Weights of a small GPT-style language model, trained from scratch on English Wikipedia.
Size: 8 layers, width 160, vocabulary 2048.
Architecture: rotary positions, tied embeddings.
Training: a variant of SOAP for these matrices, 2580 steps.
Each number is 500 + 50 x the weight over its row's rms, rounded and kept within 0 to 999. Layers, rows and columns count from 0. Numbers have three digits each. The size before them is the row's rms in percent of the matrix's.

# layer 4 MLP down (transposed), 320x160, rms 0.0677, rows 78-135, columns 80-159
103:424495475546452462497522600570462467508536520468451497589473551585527448529459524435378477576465560515530541493486485501467469389516451471559427429513488475548441537461615505465560493589401467481522492448430559495535477507520512546550437479
089:530512577486494515466490577430565529464384543479492444406412492589543352564468510479435602509426396466558508590486481512443518496546518512471475538504413416453577509528597565487488480503482538503520486458573551535513441514507513588484457566
113:483528513549441488507545540554424464488441430479505483478510505514419502441477373451547412487502510487381519570477431437478350546464384514530449464431515502570606517543504463533491502520497482562534460451540510483524498428474589529530485513
114:492472564428469481398570566508548476535544547484480489614441540541531458494370410449489464479517479380590508563459482476501575393494477540477501571511461560552539475495516528506478591561475549512524515482607559531446495427447524473558620533
106:559519545499437480461414508468488550519528517473542427428365494478477387537501558462568516497521500601544462414535500476543492480462393474534468423556471487500533487550521555450469500484452486623615489491545537435557451520509487452492441464
103:502501515509458569430503414468407536444519417504534449461517503563492460490545560510471469476475386470424427607547466578454441485544496526412598483485626432513488508500492593471522506499412465423565582530474484465463396593401502469485488498
102:560551511537492553508548495408604477536461509593500531496456375473547534446504563490551541515517392492480537554557521496537559504577493491455486528503500421574526512511445575518512516523497493543486584455492391460479547531538563449430508461
109:443511539518505616571567490526505446407532437501556458476503444463609530456506475562517520501491501485493411535596468575484421512464526470404512485491513451521494493364515514479547561531589490569468458520475520483593381504467444488504443508
115:597550443473540546453585437499483575546603471478481492426469431466543535510482505464518467503555572489423493568441500532496452487472474546487473411445452475464550515498490413495523593455508608493505486558549492469537554491405436512463562429
105:497500483459531576547467526468581519478464478539542552475536555500502503543523582542454454581488472479473413607476522540384473481568506493602481526462587489505555564450528536495577488570499533560467552571480435531527463483461466559533526530
105:495435540573484494585413511443470432473510497590575504576424471463495486517510514492463428487420556462502579549456442537583520600424545519555547539423518557531597416512552507553478421467555515429415498463460526506517463464487494492544494545
106:488534469489516538499544474463508530442478465492552502468564492463519520494478591535559469427447447416476510404545471514571431477505495513543427508554486471536457460392544488496367519523503481458394472491454416493435436612600623491489565465
103:517483556421569430512522495372599540560559495413611517453483494494515521512419560545540553492505548474440500476449513516495470457549522518501473501450527513532533452501478591423508490413567503511447512416486624540589557479496559523495540464
114:615522446454541546562516547456564468497494473506539424523530510525497529517530617545508478559549500440475441424472479541491507470569440498435481609438529507507482519497420473472600457538538521571537529497559486500484456439419524575373463474
115:524505373468495564583553452503460395548493538468416570556438490504486531569535515501486485419562501532475488516500431525423482509460503518423460468445458434453427435425529424507497558455541515499529517538564511563469505540560490508525463556
103:477505475519488492487519591530444430454421510505537567510468570511516429467525413530568533502555596536485455657436420437483455522601494460532532413532506465553429590488509588478518461482495500513516494531521438551520497489617553423560535546
072:489520485488618563449522485461473526416504456490447585544525476535511521453487475493514408499401514456445512550462575551527527501501508455484455551485500521569481499559535513507550560469533563473586502512469503457499472495481527472463608474
106:538485472480561602433478496461506507460557638456472516490485592464519543577576529452441495553477524445508405449538578521557487557540467449445496427527452508505513491533466599490435464533464462517505492496448520527465524450433441493563466522
102:474463458566444526435536537436605522446518455533433495548458477506504488518553409485517454413511487476398527471427534548479507517426467476477495460519597453566436525531542568532468468376474468594478567506513452417377494646471459485534506447
102:527571498463557548553537463430504492458473444504408474544556405512487596573558502536459524495564486510507411377497482512567544508489494480481422370489521503541561435504541504565454511560551509421510398538491505503498555461509488539531534573
102:549553499595512619553474446438445560513408579472495512475529438488538473488444487436502450502505541507450488469499570495542469543488494587487555565519494473536463503500423591537420461492475496539494486513490459415422558483477429546598538485
110:488567479488554479550513533575578425443507481552463501549536569554443542482553516509556396389538466475461466523381433547526435469507387441549543484509519519549443608498483606486481592481402611448437512420530464556552509526546499557450520548
098:437515503543449559528533492562454563459517472553463485471434413461496572465411502514532514610503443504546503573534552473467442478508444468494504493424567545528423505430531526588431495461470480540494558506545529534476506500408445583455573436
102:518439451520480517511534514465441487523505527436560534445563449543524566506534522520521521526546493520480425396501408480582563503562516549550479554473539412610595422459520467530502494487477464480424387501448462549463518384508516472484547503
104:492487412520467567475558565572558488539490457529499479486527488507543455531489403499513425494508463541507496504399524536540495479438413447575298496509497498490531509557512516485529550558537530498606530489537532518521475408427489462537506559
080:431501418455460513538477455501525481543547515532527502474380590512489432553572517534538522513498549513421500490431444517494438409512505482507450387517568486447497510512488541466437468544479557578551489487452526531514528532535473482552444480
088:491499449475503571445510539537534464618515521514505541534509483495508408467469537516456483568474502464459442464535417497481348599588497457443460579433530522456471472467517521546484473506506449559492560518550465610482480474581475525513545517
072:625504627504559499532542505465460462496477440514517598532546522515547476470597531490572496429467452441484525553566558529421608528433479566443578545494494544511448509436549486450564521470524537501482515497440591502594438529420466434495465488
104:503541465503433449548510449506450523410529507563494557556537436419457447451446483470494527506513543522611483493468584539440573514481442368547438565450541423491477544540379427425402458496574534555535460488603477515440617495507481480465533506
087:546541503577583436578509492475492538437513444529541518449510415487444519487465534568404498525494579550414532453538464420405531533545555602426500554522462500443462470493451514406453538507533492527460442501509481518526536513407488582487509513
094:435523461535564517401494526469483507487440556554560554621489414485490530444552616566488419519426492484576470486492517468562542469529486413462499562477497458541482497486558515541472498488621522492527500413555492431425488573560470559452515507
068:463375424498531479586487545509564453527455484504496434419501502497402432551515495477442547527476542418528447414487393494545475532591523520494413593522518433471537373522501475565471488523464542494459408513518425483457521448576511574519532556
107:442517564495570562608526527484564533544621566481463475476503471619549537533597566470588504576625459518425535540477536449483435506450456459470558501455538522503502589481523507457537587535560450494466501477437500553482469539508478429477487483
105:515456531523564489467493464481493443480471506482523516402507600444538471542448564520504502547521464540569437470528533568432613523549418535581513451571523404463537527474476403461512421446517486480542476491465473524423404458517521518485462497
089:521514482486522462523509547493495507426602515468549403585508465519467438573454463518461489443518431505503479438452477547498457420436508451470455492458521450470588504477523551474487526578492455513524512431557519513567529584574516572537538509
103:441486448444503488513564550541442535494480551518527428479460435418558501472518504505499435481552475457390409447490522563563441459563518437489505488463509490437508437492591495504480482445479491409507492546531467490438618382449517556513485516
109:526453486512563493451547520586488520500520428531500527579537476540584510513491490533392600482584433524439453507469525435448569508500432509415496571411526444552550392496581569493517606445449486421513492554503527549517536551435506468401499569
096:578489535525433532536566433508510524447518462496500556496535442398537512449517524452572503520403442464466507467576482544527430532525516482590432489521502527589490519557445467493519479568486504436546556487490524534509435414571510518479454509
099:570555395444469476487532429573567584498448504563520475471517457555471528440507509468596593465520541523431537464543545528654485447574447425455476560480397486467383548489456506424530527446558482457595564509433507443433547572490435517528575510
109:464569478473383462471485455492533492488492479498459399457481431471448458453475450535559532388471489499545559444521402401487534491421466480470497547491478452449505545466452605469480460487412573399509447461526480613515457460538538543533533472
114:445472577485568555507571546643459421466403515524489588452446486504539501505525501459515439523475461514660517487452511542482545556488482478492529433414583566432475431484516385472524483466559491489551480566521599488549490515458417507457477462
096:578504541508417576399460487461582492525451479524530523519501386553550493484445557444501433503540481481467475506539500546438424447483419446493458481505403422492472541440488525523497497479437537477497560508474453482549570525493569437436516480
081:517460542534564495530565566518508567479485486578510532521610519493483490453517465432549552449506453524509491514523554436482509491412511532475511525504532462455497508506500481533388463407512536492512446448539489542515424522497534517506363472
114:491510465633529429422423486503502481444508419440473472527505514423463523481466538534470539450584418436485422550456490514500606533481607515543464510491434473450489456464576540563427430432501436585441602528499433493566508497518418556544550547
111:483576519430474472469589543548498518439543380543507519407490465555365522446391430525504532490515532505477488534573499436428482522579547444574458498528409516503526540525468571507451565506520548422488498428465501503519538509558509604487471478
105:501575454444483477448482504465541440498421591510446510509471597476507582474510553554486426549470490539553471527462543456550522484652492561551442552550466462538517511529424485440432563496554479523393624501503409463503488497510516519526644512
081:500516404499490564517477462468491457473504519453435511497482545394507538500437466510464412584496532597550540494422447517591443435448462492440435458486530445464530406549466403557523418570531458488500482526505492497464443485551456509508472514
097:495499507437561505617547431527529467580541545570406493428421498510503514515529548530590436421421499515412479498500497487479484579484536452444556481493467449470526540530475382447623494553523511419482524444528528508446519482473486517448578490
098:504490515457479503451484523587597540393527491525434440431490448533531551499519497498548388507499462518479549493567457489437524465523438509400521537474601502539477482479521598476593511398488472490529459503560485515560553507481424439547419525
094:450444507421555509535518540466612513538539458521543514429452467441537574524435464457566451436507535420560494562507503568489467540499541531545526469558452433485462528448501524457477609514433491594501522536528616450506475422496520542522505471
108:620510553520467558448456409515452621483461541531491493457446518525479507435480519508526517579485528488515607495502559543439494526515513516432562531451482531440525492500459507529468477478513488514491427561393564512508469548467447483501470487
084:428548401507505459442533505519455483460532495558391470521429505479475470535461530574462501412477501609395546420503481458542506519568430479587635441407549530493473468538495527461400459486486522471439490485536515422509501595566436546441512463
106:471462465426568487484451486515505473533523490420452508364439500539564450545480471509464390558458520446438538571448471462523453512437433406464556434575560523571475455480530539535590469555520559538483587502508568465479497368518473494518517521
103:485466440504461556556535484539488490590543476567384456494480470414413462495539495473547541427544586592478415528450469466485495492504520536510550495396391463446497530528509507556558529450592420412495541509487406490488510453520401574553509570
111:420506484521572543495515498475532510522481444421549473479568402533420470480518489447517439568550483492458680497497474492509422470451478453455530482537497470448426538454546515488477502478545524497540508420454544439507543539455454477479524446
108:533489493596482536468506489432507545486407515573577445407561542492507500524502530494563456491407530395472548441576454535452509498501444527478463542559387396469462495544525536462438403477570500485538495526435514543459513494465517475492506514
109:449557497496565549441484431465516556471451502482443469433405488621527592534543522403554531505572482483592449482484505447516455498509492505493467447567535505530544418474590459580528471458471367428431513439464498459488479552496601471471564471
117:534494483518461519487437561490531408518449572608492509603414549508527514556572520537515519370506574494555482467414495466536475566530398477610455443494524489534435535514491527467529440511498518398568570433514479527517500438509584437489600552
# layer 4 MLP gate, 320x160, rms 0.0687, rows 79-136, columns 80-159
088:482498428494427531507423470474424575486482520493537437530489533404492495476460450480464516458487532611412637445489485565491393525446444423473501508506571571481530409443484489563552513495428473522546491500496450530531556588463548480485527502
114:552552567523477509459543530459534572508478551384591533485442446524540466495450423447570614493387439561534495512452370427418439522544514584534497505483477447500468531549411431426518556502546585528411469442548472535502483455524528495491546549
104:472504478486527499537484520508450397428482522493521513542487545415502440493510558411547428437495538433454485515526487539607463550517391521492444496552437486630500466443530457502530489478569489608545412571542486492575551496534516500546387549
103:476554409471451434546522511574478521541481496501458478612486514500404529572430455465499527345510493467488516544527496540427509502460572513552471495458527486480477560454490483582536466463451566509487475464412554471513420536552441494534558514
101:404447460499493522511422528544524483554481471478539575505582532506585451547517530406479562554496460512578520544565479534466488466508581494463440532519490543498529569437516505414485513458423509439491460489525536488563527507539460580375422448
096:514490416458503477457500561537424518521515553607487527567502590530544532378527528459540450493622585497525492446490400497519436533501456476555491486483391508517544488466588486435475529467510505521511471519473548490575516510576526545556443513
106:476453549544475398515550388502520521490471558518367524499577508443546438477514514577458592485439575494384484454517463395557556578495526472613558453518554462466585466547521456489506442428443455360557553536518494519539532503503517477489501453
111:417573567420503462587566442494603502554501492501578558495494495518514547478536499479490566477529525580512434425576405495471584462585545565424416503536390484411412404391493500571537506538500548457563462495443446494557533430548481493514478489
107:554512487435559602433598549496467465496424487456567545505546500533448517529511519524484525450450493540486510565627496519519450505442483470559500513503489542479506521494462545561431558518395564507435491452435596497518539395556511520509480659
104:519546401509464542469562460516554510497479421586469482428485526459559445474508423511515468448488544429479480603502462505479481553447536533451411493524455410489587554533516550415498379520463514564492485438528458437519560468546525526493473577
108:467410509504480510525561441602524490611485585590472447520455479522479467477507523596569521497495507499477450630515554481428507417349568513570537490414470452432474434524532572617559501480438520544482474557535510545554457388452465465489487510
103:488519412406460519521462379550572526446591605551476519551560576434561444457454501478494485448454499479418526550559406522473559535514479573419578480501519498516508575486538537476438589493420479555513513456461614504519527501505558473466487442
105:484445502539497505562496475403642454506517536544491506474523496511489458543452424428511468493522617478506464503523501450490441587516523450529530421535391510443576492482522583481477560498476472573496517584524439394590473451446481498468477499
108:476480507505507467604555449497467513507378434476449582458491453540504499464583527527516468492445426488520474605523504501456577536437430474449510545371486461442573492449585471534518598386534375524589482473520490521473474536489505465474407551
103:406508480531514486482525506492558483555382498529525533365520439406537536461539456474461556527467394558448421451476447588521444516429602447449491414503556603591499542412457473507527496497605496505504581468481577502533480538507434511414454572
079:475559440464435535523400467531420480514498559477431531481591463448504562603554517530506434500500411458441619486494458517550489480448430444544531588585552526481509568464484491520522534497573498506470505515449423567387540498499530409463553567
108:519461586446522602498496488520458476550484517539469544605495492465459425477490411476541458531523483516474509513589442509584536452475513472539516459414496454517514521460501565513422502565412466469545460477537478560545522487516474453494404494
099:445433450509502476601551456493494492449485534460474548445466462418472546503544497486508573459493475446482357508436519490490475500405431507546477483562560401512462428456500436457473532557550464503423544588546515445513532491569466475379505449
103:513480529416517520564514559445556578436489539407421602540518551461436506482535529408517567476527547420495491462522513529496529473437495442444427457544562564439471499495601543512476465615402486587500451500458510426502608433454628530550554423
105:561497453478452470489530499473584506548550433536573510537520442492480471564607459508560528405531470462519414509557499512456449520504327494511539518527530498532472449469558470558504558529462548558517421594458518437504405429483504440601486547
113:459401544477431416475464547487469468486488503497578619506516522454536525525473460482549465471559470494533472528460467485514517532453449510518479535446462447488467525398520506493479545558411467502434446498486506503538561597470601464555477443
102:552524573580561510493375508576510471555490532473535520477493439545492454471494509573565454432473442472466466526580474569528468431439535514483539528426463527554486477494543509387545425478525520481419524513516558473400533529536473458407468444
102:594571494467528536473445462389462532475498497531498544445385402549481567494538507495381548446460485492480491556563462490445538530492590501474499447507400417509462541470529502530510544470500490464480571435545460503455475446582490542575478477
102:593500520478526544561456567503587432472518499481471521511457443656467544579504420444549570520532481556460478470548496485478541506450472473502471474418455456560499516425542575456408523508533587540527561462541451460548447498476589518552435521
086:536512459508458481465533512482603583544510521417552561443416506546532511500520521405461528525399574465485504480442548392535407522611498447475506469459451471421496512516512496576460486549539509579447544477545449539567527413492511507507449434
091:464456479561517549554490571437503545545367452531555523533439443517484487559586461575552451549414468422527509486516463493535519490474535459494437469634495607448445474405517488550413523485531399546422463544463462548522506451588472519510467468
071:584540498571651574464477535479542571514489507553553439484456458399591492556383556520453535468537458520576562406468486460473534462489503485541545507439489547546517483476439424405522442538529457433514504446533496487487492358456558477450509425
101:595512478584554530539542421445599459521520508428568536480530525606554533524501580405495535481577469430481579460464429480501521534426498531543418401483436570465513470415566471481454529530457549521529536481480563539554468517557407545528468543
104:554471476462577473448516483453548460470517473416500451492518610418502425524598416485399530475443492538483479394475447551433444598594500521475520567579528562359475504472565509449469519558461420487444530491567481513483562496477437513538461503
097:430529458533615503495532463557473492535505492566514506453469427544519576493541459593515466490468494472423493472447464464446469442465453431482540534500521500466553502478496500539434435497467419551582480552543449516477406506478402591445532505
077:512413528517600474471519491498548554487521388522511367445440554450517422588579529447555436604514509527532474577428487534514563529548463477517430531436487555538453408476507456497596517499520500565427570533439440421510481531588519542510495532
109:536490427534430527473502473446463540598436503487607575388495564481410496480416574528554462407415511617527482517565381498462522504483418499526502493518469491571559488485555450483498563537493511474556516505461551532530454488447488550536472586
107:505484524482415528533502590541493560567445526554510455638497513498378495481585432496528453476521549523467508518527537542487501501524486446427461491471403606520529518513403477588478608463463505513546417464473483468553530440476499488514527497
095:532600571399553536535522499498658506546543593492498409487541495557468437429508454461486475440476569522461530536553446470471524479520555484502510471431487460506536516466623624368488534467559451515488577517477549404488478530543511499540502520
104:464542429501507485574527543554507553502508555581518475564468413465504488459562428424545570527492456562456481492457460530430535476378472504477482491503456485537453531471523546508569471514537430570432500455617402520455558486490473469581399529
108:511450542514466475626528559468547468467473509515531580532512507518484486528483554457407472455533447505565563498464557547517480415438494467538500519470452617556503443449598471485499641510456542580451501486520481530522507482453626528497460582
100:539570495489459591525479581511345525423525523427509450538452501540508510487470561474565464473482457436501549500487510534433492559472588453568493421568460482541561542490504511537559544439575534582415532499480620495420473568463560526447469575
100:486495468566563519466553596526390446507589513441553592505459531463506533438489524461468482502506477514535539532485480464434487574423393514552489485604493500465481481442556464495533462545483482473484493485588476469491526398475400566454459479
104:534549554454556471534500470509534472521511545523482521517467537495519547447467556456508476446464508478472538526564525434464396483508549404539416487529459496422556433461573466466558536377392502540491505377491563407518466419444441470543498527
107:525429514422532498460445481500556571536561506566468563464548296600410512464508475414478485574482535543423550383435508522443472520553562508601525480539471523520460442457483596537451470537588428420391506517514514465528516556539591492470480472
102:521497459531541477555393444475544532528499519537536567550504484481511469550457529495489503526497529604496467520550448388513528600537449536521496554633488527595451428465486375587423524521510504526461476523549514459473540534579476587534462526
075:451555566496435584436521567571447629576526586471463529549403457592507510492456535582534530510492428448453509459492494583554548418563500514492473630530539572419435548544381556562490447564531525493500556494513459492492507459473454523555482422
107:534512457454513490482495516431442469510509565441556479480422546505535406511486465428513496433469525473455582553550481541468524432477468535504515455535545465499556566490536480442524550550523433449537404514434542493539477409485479476433505489
103:494555498524428501546424465576482547458465531566542500492486470546411463514416581476508513434435585525500529429472477491484497433518511426507604453483485558389531547414510456425563446514523404428577422451551484427444501469543494489498452483
104:575424571422459471430522409505555482431426554491460524377480399534469486473547426484493549556511451423490528537461509512413515541467583535508462531499492517512504529423511470507482543459537445395415578495498514503495439373537472447438478434
085:493577517603440565522469522482511565491517535482465516526457494500485411460628455600555443493521547551516500446507577520452430470445463489517447553560610506496577566446498527494510507399539614517448512450454517559553495525498564529612486461
099:479418551460465581481511471423563578477475502514512442418452527464495517555451559515432449529511478514561514509552415515434591515527466558463491459556558521479586457511617637503483476504459485502536522478528535580545452506453466474497414500
099:504418422456469481519562497568416587591443510511498515469475499458499423379454461561636516471452514447502516482509558542465493553541491396515527513460488519571426552481511514557479434531536555519478476534490413528539601459463534531503510472
098:599341540498436510495513502474497491509506485561526493494527457494563405574496368540482475468367476461522511492568547494542474486495536511561514554465545498433506427485508476413490441448545601542445482489463470476451475411532509381507506536
111:576584416540486527422499552493434567380460488478565522509500522539504501480433476522411461497393367469508483510577513443386486544400587541460457445480589430447523503477518461544437428431499493513413478506527493494522504546510491514531453474
083:482483464493557536527542497531501512523559488506586517469503414473466448489597503503409439507411586543449529542494459469484574508557465559609460498589489542506444562459470513609532535522433533459404542493450459506425400486476475449441588466
098:530528558533579519536479467472420565548537530435469474500501454571506491527463527527523522517443439486453486483511580567549435549485466458487483404492498490503503482489482589432533578570550548497446525503503448431463363477458521383566480483
098:471514464464455434562539523411478572606520495485457519430608488462427528519484574423564501499558486445508494453509537496474454557404495510405473455445538496549526382459471475549455505461420442524398474509458500539453559464448529476420461447
111:524508540534508484554468428433525439407483531520533493525496504518543528591495351504473537582538441511455496427556489543418449444587461498506511459487484569420506503473528552528473508484471470591455538442521554535488498481473491534531380517
108:553489535528557568440556423518446504496451496429493538529470493506456496457604469484576472566557531542543445507494559615439571539447452564485544536585463455478570538477491427449533493425457555509477508501500605518515418540556495478463481462
111:539512432471629390492488459470488498503448548442513501397520430446436594498575451500460493517473469552461506593531469493482501529440442514525504460530393527453620398552492555533486470552453545502444553456457467468496501511481511465496475506
111:568541510541498516503528523554560552398510507558637506545481465529504452475539506502555492523492450547446454455496536465429443528450500479530569450521494566595466547509496550434497481490476588449482421436468437454457410441499542532558409485
094:481464506460462471520565577501484477469571476571465551550544511565462504398462376539568497385525470468471512500447451580458480510403473489498474502526475518514533471480526473518576599517469544496526471604515511519519511587473485510477441520
# layer 4 MLP up, 320x160, rms 0.0697, rows 79-135, columns 80-159
079:547541400533510521606496484538495467489526476453483490453452507455442492474467499585519457510484444383486516546544554547470470396469530387456500480551587528587481490481432407437529459453510565417481504534442525438521474418504565403538580423
113:537490520582541519517507428531503453447443534537484565503490482542477505523437482451574508401446515512472463499538449521465549523472464544460499522515549504533420578500386505415448537448470547557527476344579572589497463588584488469440510536
116:509473449480483453502546471478552530532551486527472555595430504526598519561492438488552461461491536601540557454479472540564549538393563475498468534598517513493493495477552547480463468412444507501509552437529450554443517509548506488562493491
099:534512590559445534552521545516458437410471361510473440488523536492526543529564433471425475535514495463463413401527491516426460547487482412535481467500497497623438428566435579505502473637527463496509500488548512454526511561468578597470491538
098:470608581529560411457441559409543529514543567461431532576512430538443451523424488528536406510467583414473458509468475484464453488410469470480501581607464526516478486397444504494511489522480582531477470478510496412437520498373489564512514531
098:492544588538654442458581452521492465430398391527421569412506422521395474527571456579469561490531446525569496439504530535475410442432483589521530445422482559539527584502436515390403473475497422545491534422424468563475500553391486494422502473
105:489531526539445521455600485480444453556489518598538500523480548373557500540572566585488469423485497482586541496463591484532594556466557527454628521514519445564380475487436521488458453519456543416472532417473514562473563470427536529462452525
112:515454472495553549504331467565481488538537497500530494495535521567515478498402504499526543491449532462445563540502506564602506492550410491469418537555555509523524553536503493520539345589513493447433409478615593481561531549475485429458485560
103:473457416518404485598514497545502446554581522491446401550466572408500509512495521549512475598439332501529599539476517590437472464464494541458464508521486502551501459441461414506609523511531474423571486429550499504439469527475474489596503451
107:450595425455493561538577386502509447499470534586519513473482458489541504511565428492445429464477485532549524584514519537492450548545526410549478472483453548492535524523426459518497443432497589556508493511584507442470553526538519518421565595
097:532485543513494484440441542495527453494568486418514414476512436484544557423517536486489520488536371453458497482434498506447598523470488559490469548548538439525499592483450458453444391611549490492486469492565518484452545580560496439517536432
096:579504542477484555590504451510408415476475555565569497551502508489483492592496514513426424521617443453449426488438468491476447490528517458499494429534523549454492509440455521503555491493616501560547507439627472610457507457520539510475579408
112:477560527597479460466467485591507502484440590510619468529492473510550509549487570569553496509567574506453551465448461546543515531483461456437482533569569486512516497489442555464499476520556554546452535476494479486575572424426482501568458486
115:439404507588506450599405414549490554589487457553537433432507507538524468598618452522411462519449596463570503517461545562452532504558515495475495506464524501557587493490575533518513558492459500516486477597490473532501475363538609464478422507
099:526533575624530480513582545542465459531498441527450442425526450518410499550459567508490479485516466497667476568455429501532506469439575485590488441531514490499605497514445498556515500563485497426485595413467528452493500499610484494445484560
073:466428428425473467479471528446518531615452439536501477474450596525459449411503509545496560434580587496539430365587477406476469582495487540502506406493483460516551480487510500585461446464429540503535480437533533487595524449474455475490539493
111:549548490529554646510540537510466428502526528469553560490483560428523532513493515555587497522537501483445513507606514584519544505522352513468462424426482501459591505533488549528515534569484503524531491461429509556601522542516586550465493504
101:443543464483476524422439574546507502558507475437500570493465598503522572452486461552574494516507572591552417536426514486539559500428556531547446408584525563532511530539553525510529577505462532562456541615419574574598478550459462563464453533
102:521541604534513461483476487540459485357537507489450525480543598451451479572435495481463524507602521560531507535579502531527530501497492487482486520620519440549434517467478393508532594532381494528494463515520545470584628528577578550522458474
105:434492520523554510482575539461435521486479500507479324568464494587567536432456508536464585501463514463445455487523532509482531423590528477538458416431523557447444468502583542469446492496482518491496469532513498474557500479522479583573575501
103:440504415549509475437607467539486647479452482452553579537483457516512525415441452487554453562527462428553544455495461348479436547451461503531530474504535532505521582461479507488534464621512550532428483463504450468532563383514534489472510484
095:484607544482528559508427603509530559510497558442521485496503517591463475511490395447555480483513507433521605431517530463462625427517506490545542467505463528505509437462539469544373497529500489482529516523534512451514455572441461522465502501
103:481480480530551436549538423486544395545391514554505487516551475494453439475507495414497515483456558402508432425594521557438447464457531561467465518473462527513453513558531509515515401523509437543502532518493522538462516467513554592550427475
104:482521511488534513428439475517518452506482429459562555367443474499442421421496550598594448580478423544519549431499422543465443407435440490499470538537554531478554546456545519541551546516468600547482578482503543565575438535441556477505541407
082:513527505474483461464468520428521564550505582446506532433518471582611525527434422433428489476548486485461480503442571528513439477500573462523559547574500510510505491520487546319511499457506457524504481503521467467531413440549555473368540465
081:506471590407478552514411492424527496464436545559487400500567428523513575519463551423484601466542507489628522477558532553528526427502496556474566451434534590538493535567508583454526445471476545579501472484491458540443418416503516518480518526
069:503519391565460547545448483504473509552497501490500401506559526536558494583448468529478424460500464506453501432460429484523460436512560448530432497442427404540616557489491568453440400562484466529516462503559474496531469462473515598534595487
104:464566447429470551582541507535463479503536549516573466522476497460454446518417471584551493468494523541472369495583535535579503518453487511476475478526546465626508527561500546532533502450536472490516415464575472581443584463453626560432580463
093:560506466386450500405523515415565516439575488446502515362528564522566468489489451497383532372434517493458476429494432509469526447465512485500465569565460543479420524446559534445462383585466486454467439456545507519498531502522446528520437496
092:450464518547543523576520401572547462554486413557470623551537512462563538527470401584549467430466530558484569505437485569482528506560511480493465539480485514540525546525510480493565471496454527502553445517465477503422502441464379464521476504
071:462529456453484569518443472472452550460521441515477509524480525554534574430556507502409420514558449516449466424529527509512555514460502443608599499534501571560514536493386520555568525526482503537554463521486541509559458452507458492403562491
102:462559544393502501548504542530472447479465578548478525474521523541458422555540556450534446595440441445430475516573606471617436498508502486457525517565596459430480473512568570554494409467528500491508571450505485562454421539458473481497531505
101:511485487493582470555494476571507481473543536480467456510469496540534520549487426488512412548522418592423484550424561566551546451386418530541509475547515524562508451516560494455432456547436581570498528465536499532499548557450486408507485616
099:486561534485629594533596511489559507505578559523512541497584522473497471538503444439463435470458542450546523502543416506455504492459460543511529485557536420569481518474548609517486569474589504543421502546533566497585549475570419478579532516
106:520488482491607498448531479444566524532513555503505550500445490392481473430448480598445643514588480557538501558479426520512512495509578564492527507459388476342470563525419589525480480477488442525465477550457495574492434500465486528513481465
107:488441481502444545509541504544541463532564421517446476393486585569454548483409533445419426448546543598494517468488510446441490515604570475534514471508511497455474548464409480515591541454489486485471484594525489505510587542485416524466559422
098:413445458525419421491488467477580484517475468523461567499518447454486444432477505522433611589536518544528516434516556383526462492538488516431497531422529540490504512497501530488409501615442449505551506557440433500492549461509449459532578543
098:511569446488489509540538532527594511565388468488465563531479517476493525491569552483512515500515587513580477446542570489593443484567464585486457579439450441559481532502532519477422498565572529554526428450482506544521460575543545513520501447
107:459414509531482537553516481536542441528448593513461467505528402577553536498441528471452416470603478497479435484499467452344544461519463464452557542502526463515428472376495500477476489530515441486447574501485584533480636567536427455515488472
114:470558548510412370439463500495490454482527490517522534482527573553515548470486425443495501524467502489555552475457517430553442495521558485526426455435451546481534419470544509524451515512517473580503557379525521482448515478559538499421454550
094:494434512614571491448612618554487467531512474506455471419486513449502470496479536551549444545446374472519551504474496538499451372470694511426484509481518438389533513536488493469607489505506454464452630461492430583525480407531488462493523472
074:529623483467495422443509428475534519473530487547482537540466490411504416507577485467492465531469502440430526421484439540493550487579456543533515501403556494598432445504567486494475506523518447541551552461495512500442500570469478462578482436
114:464559527424465410546500566484508549448480481471506496495497532474579483436474428475467478508441470539454566461404463534516431543446524530430518454491491549567533552488425474536542430511501492428406517515435529582470518529438503500559480469
101:517540467483570462562425521501504594598495521402489580567481495536484645552452474516450535442443420501416501504422452503526514437446490411591576506515415467561505521465515456531537555551427602500522518505437493486551499488615555527548569405
102:438598528529533520529485569493438595477479512484609493489507521487504578430455420467537480486485507440489488479533568500554458460422489568440465563550413451433559458495520566466455376489524506566615557473517553539545548628510571547536514511
080:465546546425390474517383474450504551437479499442495485545462435531489383511512491406500537448621524452526496548458546548461479467528583505439451592460626422459480517512518505366482421449511562473575475458444544478397416522536528488559508544
096:559546451574444475473504510522513539589501472556500518536571498483481491487465502555597526456520548491539495581414593472473468451467518616527579469459546535482410557473503485480504472505474477520627508606504456512550435442491500485412594578
097:520513529481570518504572531502428521496479501535533535610560557465465518495454516454454436508500497537537393484485517578471542583457421564521404400637536521492488451482494571508469568589429461503569470562545492568525531478366447483564481597
107:526553527531504467597440481528490554543474481510529549555516580406399494471513542530542489543551450584488433555450456532498576453395443427502523490486411504608546517525475446493524392490516433458474475477524423608444549554493483581472495458
107:388540519550516421503441473536509424448499513549458514540484500477583565509477484494441535472483517486576485515561483436522497485536460449519566475510480522512478441503632518595438433513538530539471444480632571486496512605464496478450492432
077:494542584519533580490498498508586444595609575569534543562525433440546518559475492460455454428547530574498466535528512509558487566550528419505483529501525430521414528482410534447563503452486567474495538516449578504545537466529580463495525484
102:447519501524532512612593419471533428475500590645446504502422441529449436493466545506526518491439524539486479532445533504455457532440496506599424488502506530424513599518490405478498424512565475528490475490465406420535570516604479541478548426
106:481487534455424480482453527480453526517513486505471518483451513441484558572498525593578501453571512471547554506573501481475481518515469457423520472491420431559538402495428465513377400430404502500362474468447548539488495468517556426465566440
115:487509504420579628422546599499434528611501547498452405511431502481514477494513594444525465485454512502556471521595603581612597457458486531547544520432473505513509521518454469472524582610533451433548479546460457560547529434539569521474485488
111:531436475501543407480522580532582485503606506474615507459486446515506524500430504527556434491494466412533403585500585457541570486474459509469498433548411508369501503571523444566568460499519409557559584415544420551519493531531655415473483456
109:466506546488439541527525550523523469498563517467450526466420501587609520567398418418623531456469440606537478546469446514488515493416472586444501475491495462599442528519492486543374455484419509366514508549460541535432516469543561562460504510
113:525495491469570478490477567489515542480437416533561521555555535397546554501439488508480406499399530493454514525526528511485477538527452561629446535512469549461546405516535451499504619540468502582471516512444472457487454455413518457510452523